Each number is 128 + 32 x the weight over its row's rms, rounded and kept within 0 to 255. Layers, rows and columns count from 0. The size above them is the row's rms in percent of the matrix's.

# layer 6 attention value, 96x96, rms 0.0679, rows 87-95, columns 0-95
size [ 96  89 106  98 105 110  92 103 100]
[[143 108 166 184 126 114 123 126 132  96  97 126 133 113 100 114 101 164  92  82  96 139 129 124  86 118  98 113 140 155 159 128 104 142  97 131  86 120 137 121 174  99 104 183 170  94 180 102 138 201 112  57 135 138 142 201 155  99  90  56 196 103 112 146 126  95  96 119 116 141  99 209 124 118 108 139 199 133 115 117 119  82 145 141 164 116 184  71 156  89 132 139 102 131 105  95]
 [136 162 155 107 175 128 153 139 158 101 111  71 146 140 117 130 145  95 173  89  89  96 134 149  80 124  89 146  78 118 147 131 129 159 120  59 189 111 149  97 126 107 169 132 100  65 171 120  80 104 130 113 125 158 150 132 162  58 117 107 109  79 174  87 118 101 144  62 222  80  98  83  82 115 153 116 147  75 126 115 119 130 186 148 167 135 122 120 159 128 159 108 150 127 139 134]
 [119 172  88 109 107 156 131 138 121 109 185 116 131  92 118 176 187 126 121 172 132  97 115 152  87 120 158 117 163 111  78 138 148 133  87 145 143 140 164 153 105 141 147  84 127 118  64 124 124  73 140 130  71 156 105 155  92 133 140  73 114 124 122 128 119  10  70 121 106  75 125 151 118 189  87 125 172 184 129 121 117 154 214  98 128 145 119 143  98 123 101 111  88 103 153 123]
 [144 134 169 109 119 130 143 133 113 125  91 125 193 107 139 102 144  77 171 138 156  91 132 108 153  42 122 152 137 142 138 159  83 135 169 171 143 156 114 118  82 142 142 133 180 185 133 129 101  78 172 152 110 117 129 109  73 119 113 122 128 174 163 206 108 189 117 101 158  54 181 123 125 150 111 128 175 107 153 157 161 115 140 118 164 119 106 120  72 190 133  76 129 130  71  98]
 [129  95 151 100  92  96 151 118 161 133  34 128 128 100 157 162 135 110 128  84 139 149 121 118 110  71 100  95 128  97  93 179 140 104 199 169  85 101 159 129 141 118 124 150 147 219 110  90  94  94 153 122 104 141 131 158 114  68 139 112  89 137 131 103  81 135 126 103 115 126  95 120 107 133  93 104 173 132 104  69  96 185 165  88 111  68  85 116 141 163 107 153 143 165 183 160]
 [119 139 125 100 113 124 145 156 150 177 139 105  90 108  90 227 184  82  93 113  86 141 139 150 108 103 169 154 159  97  88 112 146 125  98 176 166  81 122 174  73  67 126 161 123 127 120  99  67 143  84 148  97 115  87 121 142 190 151 105 130 108  74 124 147 134 154 126 151 124 105 105 130 143  94 217 117 140  87 107 116 122 126 172  82 180 119 130  83  81 118 166 109 126 120 123]
 [109 146 150 127 149 165 131 129 103 124 142  74 132 154 169 130 115 132 157 135  72 156 156 186 167 150 140  99  82 113 102 175 153 118 134 107 143  94 180 104 133 170  68 152  69 102 143  78 133 194 113  94 208 155  65 130 169 112 129  73 118 125 159 141  78 131 128 157 150  54  86 157 136 157 138 137  86 166 148  86 138 157 136 120 129 122  99 119 149 104 150 157 120  79 157 191]
 [106 148 154 149 112 149 114 108  95 209 121 109 150 137  88  90 168 127 138 150  79 106 142 171 129 154 159 129 136  64 128  62 172 155  68 134 159 177  88 134 100 118 135  59 140 187 130 147 183 139 207 120 109 134 134 122 154 113 149 116 104 168 128 106 160  92 100 123 110 185 138 118 132 166 131  97 209 116 106 113 137 100 157 130  89  95 116 124 117  84 167  74 174 160 142 119]
 [128 106  86  80 140  72 113 163 125 114  99 125 104 132 153 142 103 111 117  98 130 124 160  84 174 109  41  90 113 141 148 143 187 101 134 128 135 106 144 146 208 135 180 218 129 174 141 176 106 101 162 113 159 112 118 154  79 170 157 193 134 175 195 116 115 164 145 152  77 123 124 124 151 135 117 103  89 109 136 114 129 192 131  81 146 114 115 125 150 117 163 107 140 115 130 184]]